Part of a small language model's weights: tied embeddings.
Each number is 500 + 25 x the weight over its row's rms, rounded and kept within 0 to 999. Layers, rows and columns count from 0. Numbers have three digits each. The size before them is the row's rms in percent of the matrix's.

# layer 4 MLP down, 256x1536, rms 0.116, rows 140-207, columns 1344-1439
101:524544497484510476450510515508494530505510524507510505498483513538510532542476502528520489479499456519494476450491494550533526495483531452559481474514482436515496536484495462521461488499546460498501544491474525513529461550490530512464491466474568511513526500571514517511496525480484514501
100:518432525499500468521525478501478507524524491503492524501534524571520506499505505515464504436540502548489502522518471517533502538543517552559521525477509504487520510500519488497513513475522532456502464477452542515508493529510541454496492514478516518499535479503507509495500501491505522513
098:507500494452505479453470513486536552484509552486492535509502492486541537510499514476499541487510481538506528523547490526528526499514492538465489482503509527478490556481451525532507502533468558490466525553459564456485525506512509461531520554484552507489457537536504517485521522519503479511
097:554500484486532452495460475496477496495494511506510504500502495460498478480499532494498515506469469504502546523496522518488498537502471506502486449506480502453498511480472545528451496519470464522506531498487505491507468479478475483545498478510498488485464520521520505515478482490518524484
100:504524512517493492472486500516516511541485464541523506494501476505500485491504482512532460515522508547486458515489509537493502525539503545495513511477489485533492470524562520546522534482516493441507534487517492462506497573475510510510478520483501452491534474512500510533506472469511548469
100:505501503529513509519504482486494492516550474464511473485484533469521535506456481536458499520508479486506518542497514489519476520507501497506544521512515532494545465469487473518434526453548457476501491486515491508521496512510512531474547469504499506442495498537491497491525520491546504536
099:482512516479529479535471465507545490471441500489491513500484478510490501517505507517514527498510520482507470496459482508480536481466500496533487515472448488508462514496516499449508514505473522497496512469479479502471498503470496484499496452504510495538495521483479469521507498565514537485
096:501504499528542507483494499511492513480515502542488487504502506473489479515533469536519494466507489512497531550501533512476558508505523520470488511498492485495507492479481528471482476502545528513474484487454538521545484506458488490469488501481553511517522512481500483511486504476513554468
098:501505484480561526500470477448431518498452526511499531499513492519438529510545501475512510481520535500499470462465505459498508518505499529507513501527503499475501504496463470507516492458472508505481519536517495549492490455540500518499531507509511490458475500538512521516497500507506523472
102:512509529525498459479555495491448457522492537481505507505526494499511496499474483521516499454489498482537499484444522537494527516513524487508503533513553514453538488533503460521479482489462524482486486484493486482483471459455544472490525511469499493453493493485502476499504506539530524510
098:521477522526435497517490507521472473507512525477475492515481514517446489466534513516442517529481530516506491489502519497491470531488483525502485488515520518484494518481529509510455469492550506502434498533544494515508464497539510518464471468509505538479527481458505481521491501454503521445
099:513482511517499536521531513487509536522444533531539543546508461516503536503492528519492471502469500468529464497499495498512506479455512516467498496534517459543430482477495500444480496478457508464475532488503496478507516505492517509520481460530493498504508476480500499472469497540557480480
099:494489538536473508482493476502536531524495455516522492516495491506507493544514477525508491496559505545485530495496536503490493493477442526492523493516510504482508531496528533503538481521446531526503503509502535493536506498549546486535496457490451490490525532521507517491509494520512536477
099:449499503519532509501530524537498514477492500487491498523530566526456522485509520470506492459478497522534477505468533505507488498482468525523447528517449504483508504488510540500530522478521532502436535527477500506510494483477514546497511492516484466522481513513479482441539485523455509472
098:548481482506485534495500530525507513504489518522526499487505501497485530556493482474508535535547485500528446530496521491499520532484466526476519487561534493528498520491459504477499525557538485520557516524535516468486469489492494426503499502521485500489477496485528502466495501506474510499
106:503468481487520489457500500512482471493525478495507452482509506500465494521480511502533522526527478489516509471498517490468561584510519507476521478517547484522529527506484510509470491506493525463487490498474498496488510510489474476588502512501498517488504486499477488505483536488483509487
098:456496502487528593475443519501533475473509547515537505524520497502479476501543487493485501492467511549503495515492502522497459519513503486473536546513448508443525552536551515496533510484464451493421483441516494519513508497490456469552476518515516479522554474485500553466504522528458488489
101:526474487498511519494562489539485502566506496490508488490447479523486514562514505513508487544506540524534545519482491507519531489528489494488430499525495412537498502482485515461501540543521520487508511491537522465514503503559503472490509508510467521507504500520508482469459521459488515507
094:497395453498500490483483487513512440501493461493493505475491455485528509505510495545486517525495503505486559501499506483514495463501472488551512458499505509483538512510544482477475498482491532453487510544525527485494512558490522488498512506524513544466472501517465503506485479496497518512
104:524477501487477506504513505493503511490464494496502514490520503536480483504504519490554542469468482480497459533495465475493492527496480477521504464497498491541470498477528496540468529448534487501504543459472478484483513511470466532463478493526481511523474495497519518485523515453506523453
095:497529487515469475503551502547519486524529497528486423459494500505518499471549517468484490503530463463476463523476488544534497527491479493475540508474486489496526452559493464524487535503511501479470509547482501542481536479504499506520508500521532522474492526492522494515480507487504504470
099:538490561537542501509535519483499540487540501462499524489478477497501486474455517499503489507539481459535543495460461499507538497505499489476466517547520537533461498519487493482494497531486472527534494512461565507495490499509477512499498454496451487479482490498506511472510490487459503517
099:496491503506488482494481507422521536476509509499513482506512473497482483473466508488454501499533490483465499506481449507520517496500498506503528484507502508499475515471508458549539520481523502508487493526513469526490507487483505521490513479513517507496495451526498509491513489473506512513
100:471491467508507501458499493460466470536487457479488501497482518485579458510516479539540468500549472513514537486496532476481481502490518527531534500529497543497476513495524493491491465477480486513469488520504506488529530535518526505528486502473484525500432477519484502448493531483523450426
102:499472445459508509543450503527479477500509502487502509508489518452490518494499512512547536475505533476499536494504519504487510539457463505505493497476506491503505480494507455504478519504495512550454501513470486518500519543526464470479504540545519468514480524471534548521504500495489480502
101:486465530496487502501475488472442505437454503504421521524498484458525512495464496511471532530513493498499524489550502496498561492511522491501494520482463511530494455485519544529508488566515504522480511532514494505519484538471493514465479523525501505529502533491462531521510451499496520503
101:487448493483525492477498514508518464480502516515497506466451492478489523515504525477476509522467539501513517505515498513515482543455512503465493514501525477536539477514515427496508505508508529495518488498545450475505492526507519494518492493505500477466501468525509502487467495492529502483
099:534515466490482450517478533540528511522477482507488504487521490531489492496485437492484512501509528495510463495486507473490504528485529484482504504483466526497449487529517472492514498461496483473501492497505462497465498505496450502506438496507486509473524519541536460484521517525487462500
099:457494500454508499448523490503494577507537496449543534486472529545501482496489507517503473480478492518517540502497450451476530506473540496487517493495519432510489508510464492480503494439482509489472501502522527554495470478526514517468517501531469447476508503477507512541485479471512535497
097:558532502521555514513471523521535476482493509534469467518485466511510506479528506479477471479518502508544508529525493519516488564549495474510511503502533523553511519526538485513529514478504537504501515512443485529520494509527530502510495482500498509485519499520489482455527494498529441511
100:491508512509454551523540507467524460458547491497504484510506527512524499542506483526488448533516493474535512522516525487517542487488488493514522513487496523523552498468502480532506521473476518541508489482500503521459483492514496519546514492522504492517476475521505530474473493539490454471
099:484520495510507540499511518481516507510518494503488486484472498497501522496535487521489499458489509531547478507468496530488501479521506512507480490520470490494505509486478497474520533491508554541484490521466517493530506503455474499525482527515496483488506501485482543504478505511511544498
097:474471535495516476496496493496506443504491505506477530509463513509472490550475537478448502478504500505524496525531489493502516517535524487479517532487486452490513553476468490488514481504491559500509514498526490445487496481486552539512537516521483508499554491514513533494489509494489516533
098:511490475495524465541507467472432476477507478453462526496514524488494553512490484478491480524511503503517546524494435466493512499482489458512539480482486496471469461452477471469495502553472486474525488482542493490508455424512480489526547509504500491553504518491494479538490490507495503473
102:505470540458489539522507523543507481530473529534471524483487500471498519504458516468509531455507492464494492479521508453483581533487479506489495527532540508498484523525468484501545542473475514472511522470473488464488519460549486512456460536551551464531507518509503505524506486499518515511
103:499516502497529527450506509446527482477471551540502512502524474490487484517523482516486506501509496441509499471493486486521524499499479519495498485515532511497455493513462523498528484541486497546543536492566511487483479481480480523487533480449437522500524480482518505530515506451515489506
105:532484510513450439499542518529495502486502503488527497495543524493563491495495494528502514486503458478512492469513500528454495507533486494512484531531493490479493525478521526499501516482519465473496523472503523490473478505524478462534493500510530515580450535547503539500494536532456503493
102:508495483502501505503497490432530507470527490530513500486488483512480460475499559516514475519553466495483493492456523445503498486447465535532534497484502479492507479502503487527505509548517498529549510499522452517484513469522537447463526527489462528487496496498488536510481498491455478492
105:481491443493522541510484485539521491499524548494498450476503494518517547460504537464503469513458449512461524510448512457484527538510490523462518548491468517540512471505451497502480507478485503480483477485475463537521506445530478508548484481539469459520505492534499435450464523497535478538
105:549454519478525551472505566514510501495491492476510517490474512477508524505504488518494532444442485521520545503524527526511518520512531516494549479502505521438495471467507489460532524448498497510481541498513470513514547519489485484432486504468501510516481499493484521481486485490464453465
098:520481523478524524516514497556523531484507499449494500489506496486514516505480487480469489498525511499468508469507487468482485463489500431498519430488507486541505435518499497521494502498512444546506516576505446491485482482519487537510481503503478524506493486467487426480506489535486506499
094:532467545511570537512504484497506492483541512523473503504471507510462497476486522505494503543510493506516517471486476478509534507505493489497528482455464490532492523528505520517483489556513472491526500501504512514502481488534460511482488517471567498476547471532490547499479500480493465527
101:553514481511457483497487503546470429470518532465496487525525467536517499510537502511456471488541503516458513525490527456479500539499545539519483475477493502470560462488483550473471500481519525473537477502528479477501492514524504478521490477534480504486469515474521525501472492494514482446
097:494538530487481522492483552499490492532517487498509540534492501541533504517498465491480478507499521517509516531497473468532508434517551519502504498499478487482495501490480538511513513504506454501502502508490485517492574472508522490531547554514504488496480466487484502504491485499505500446
104:501487487509510464475509492541507522522514520515514522521528472493482487534535502508469526512508501525470512514481477491489526533505471490541488565532509512512499515524553514477540540520470510524486501536508449468494476489496501510537508514533519539515544523506482528511540510472488477517
100:454509555509514546471510514538490495513487463507497497526489491509501512514496516509506463454524579508501509465530502533547486517475503492506469512516463483489494490502511500467495492484527497495479503491491467491502514443531497487474527497487501467491502538513528536489473505520505510507
101:470508510508531511506526514515482480494519453490487473506468453501502508479448458483504464460462492471498451444530544497490495532501521457505513478475516488478523478474533460503551509446469481497462540484478494499499500486515545512470483505536465514456502532485486519495504533509504489497
100:602504536466494516503527509490482477458450497527514493500490525487495524481470490497479531503446473527500446543443491492506475484530500550540485473555484509498476483499504488512501494508489513517560509526458460512464447500515501491519485492552478562490492469474496471538481515501523517489
098:491548506510533516489503542469499488484491524520535506511532482498470466519514509540460503505540481535477527536518516507496499493479479476510406496493540519536424489418466470496466537518495485531502522477497516490506497503501482471544495527501498519496463527492502511555537466530505522485
103:496511487535474545490492496482570518471501492510463475511449448547410509483498536520466523529491469500519453496509521453467513502490440519497531501484508488524464488484474526465461528507425485510470505481507517487471441475531469455494519483496489500471505496470535495547509477501502488504
101:501510551501504500488513517503478486514517517517499496513479491455459522455550501507529490521496471517484510471533469516499496479540485492439524480507503492524525506517481490485555502486461468524518513509483500535491493487508491480451497521444489524499485523485513501503496482513495521496
099:475517531459476485460492521511498491511544493473467517479444478515478494429454494477468488492486466521539513472525477481475493524485516507487490543473519484513542524497541503506499493462489534512526494448453509493536503483513535499471504511517534476477516474494528517483490474476464494522
098:472521513488545517506531500494437484510459495524489527505478483514506506516509503515501465444522545553515494523547499556534496460533502508534485483511514515475510531496500534484522503527484503528474509484539485455525528471500499467468481481487523469492487542505495540449518503490505464520
099:497512507548495514505535494466487525515479514479523530483507472505511487474513501526508478480481533515526490518492488525512540481497500485505578477478484494458514513454492486485518483506506495473500495447498484546466474495497506515514511500547506487484497479473485466522473502499488515532
100:478484512479465504467472485493511491487529473490474491471486477536569504466492561489545524515502488513446504508508487480487496474463515526491492478483481476504527523498499491445501488527488544488504520501470530533472494527502470489501473512464528512507521515466468512489467472496492505476
098:483455497474515557508454493471451490494545485498497506531486519515513469479489519460502498459511481539506497517514502501498453493504501518477509504550465499513545504465537446484558491464487508477540458518531513502465522484503476533507508482488466516455506445512516504510526444521500493517
097:527479489516492486488511485491499534510536556506484499491460516472529480512467482520496470515533493485508501494550514512507509520501523486501507520505486506520482503512488499524538532474491460499495494553496491547481500515507510477497503473562475508542518495544507509515551499527495516536
095:493550477497544522504480471450543512467468451474498503496447501511507507507467510487532491468494539522486543509500451494483538545485502482506486521492510562489521477499515501500517483496532423497488548473482435499467499492464494518538509537561490507534538490563499476500483499472483503472
095:500489505460454488497506512493460500484486496512497535492490485500544487518504519504454463472522583488532503483530478460500519498463571531479511506523487511453524501530473548458546489490512498414507439510484495517526579459499464494480525531507483503503500450495514530493495475547520493508
096:516486505537472485465504481483507488526477501498492549478486485564515499512470477491522532500484529482498484487479543521532500509498478523554521473513509534440478470517446505484488488514426510537506471506478474530477504532520486482458484451443516501427499515465497506540530513508489541505
103:511428487511509428501510454482443515488489488473477493482514477481488513444510504530520484499481506485530492462492473510511511525510474517509517467460523475443461468544422491506509508483494463477516480475468494503473524460487485499511514510463445506460544504467492516500479481531516511458
102:485472500516482496507486520435463498499498490500485463492471496492509538476530465505498530503542471484501540501496478489521490493487518488453479494482470477539458475476516486487448525435491499499435513502522527529463471493567483482561482478491439501523509531501506508489525506485484491582
096:488500507495499546519536494529474494507507475523504490482517526485547490483498482503506473483510518515484504508495481506495492511509525512478454494483493526493499504543524486464523545518487516457537494428531481495495521460495483469488515507530554490497516526485494525449522463532525488461
104:493467503528505515507511491473516544510551486477501497512548517528462513529487520525512475515513504503500529469505525492471551465463510463503454521554462480499529511521510483514507488507478550508501488489499513486471486519537510500486484519537517486493529537509522529529486537472507458442
102:477516504503539492507493535509538522500461460485484493499498462528470532490518450487511538495523471480530460490469519492479488523486489556482497458466480500498471526498465507482488480467506496481529499484496526468536543493486470501453471503483513489514527486504500469509505479505520530501
102:478483515498488555523534524525541491500469466518480543511474495504504499490451437545522517472509474468490499531506498470488517502481520524469471521499508506509531471478491499468509509499494484509512528510483479493529465489565521492498487559507488475459510491503495519479469470461486509492
106:502539525511516537525524517456498511473481524495496488505525502490487492519529470507508514557494490496458500525538503517505494521509515520506527514510508511476474495472487527490518489476518528518494533514521504511500515534481515503603508503491453534510509509529516553537515532517491514484
096:475529520519499510549509458511504483491537524493502508480514493489475472480539531463517505491508514485461512476532503503465516478519516505491493533462508514523533506556504484487481487466512501471501530493489473486535488542474475520459527517507485460450509511533504529534451478495485529527